{"num_hidden_layers": 9, "head_dim": 32, "intermediate_size": 1280, "norm_eps": 1e-06, "rope_theta": 74100.0, "rope_fraction": 0.5, "qk_norm": true, "init_std_o": 0.0183, "init_std_up": 0.0183, "init_std_down": 0.0183, "warmup_steps": 0, "final_lr_fraction": 0.0, "max_steps": 5654, "dataset": "wikipedia_en"}
Each number is 500 + 40 x the weight over its row's rms, rounded and kept within 0 to 999. Layers, rows and columns count from 0. Numbers have three digits each. The size before them is the row's rms in percent of the matrix's.

# layer 4 MLP up, 1280x320, rms 0.106, rows 1272-1279, columns 160-239
099:501550540487534547569484548482540509468484418481434473493536500507515504506514553518553469557503490475515547453525460438497435488528481589502498469487468444473597542495529504401497486443484535471482568518412537518529498496581489462424495478
093:517491484467436509572482430515529506537599494560522476533530521478545528485476463453494447505519526467465543471528476496584519453562573456533524538431481481514529531438555528493499503465558549483454498501511524553518474514469493569540527522
096:547539567433502526509525558493521492431516465497501490479462522497479508566590474492518509438536495559526552484497563531497429528498518476510536453491503507491448563480582445513453463543480537473533469514501493459491437451487505547476483525
108:528479490467497495499507523519490483477487515498461539574468502439517510502517529537482473490488473484469537507516518458466536469535525530424541499447513472525482398515462435509483465537529443509480496514488500580480573429573484490471508523
092:511527526461554512501429552524490546596521517626448428561419503482514459556513550467480460539544472552426490445466455492597524462543466560530536491571549526480555500482486482478463517574489545519448459542409488523454537430552506467440518516
102:487485449544501482502528494563569486465477448495531528503454518538473441502485545548545429468497477554539569515535520444485446494582487424533496577472447473427442532432468470523572536530554480465547516482510468498518510475488503452563473534
099:488501470487538521449438524479544496491561503503511526458501514507488501501529574428458502413487466567469503565508473439506472507480488522475524510435519477460541566482546514553538435506520453519513544509484571466537559516523488488468562456
108:527513556461512641451600569458469406505556473503491538500520543583608552441480462460478488463526459490447527483506424534459531482530513442509548435478519551469496488423517556484513524469520473549511559459486531507506520489526487506425496487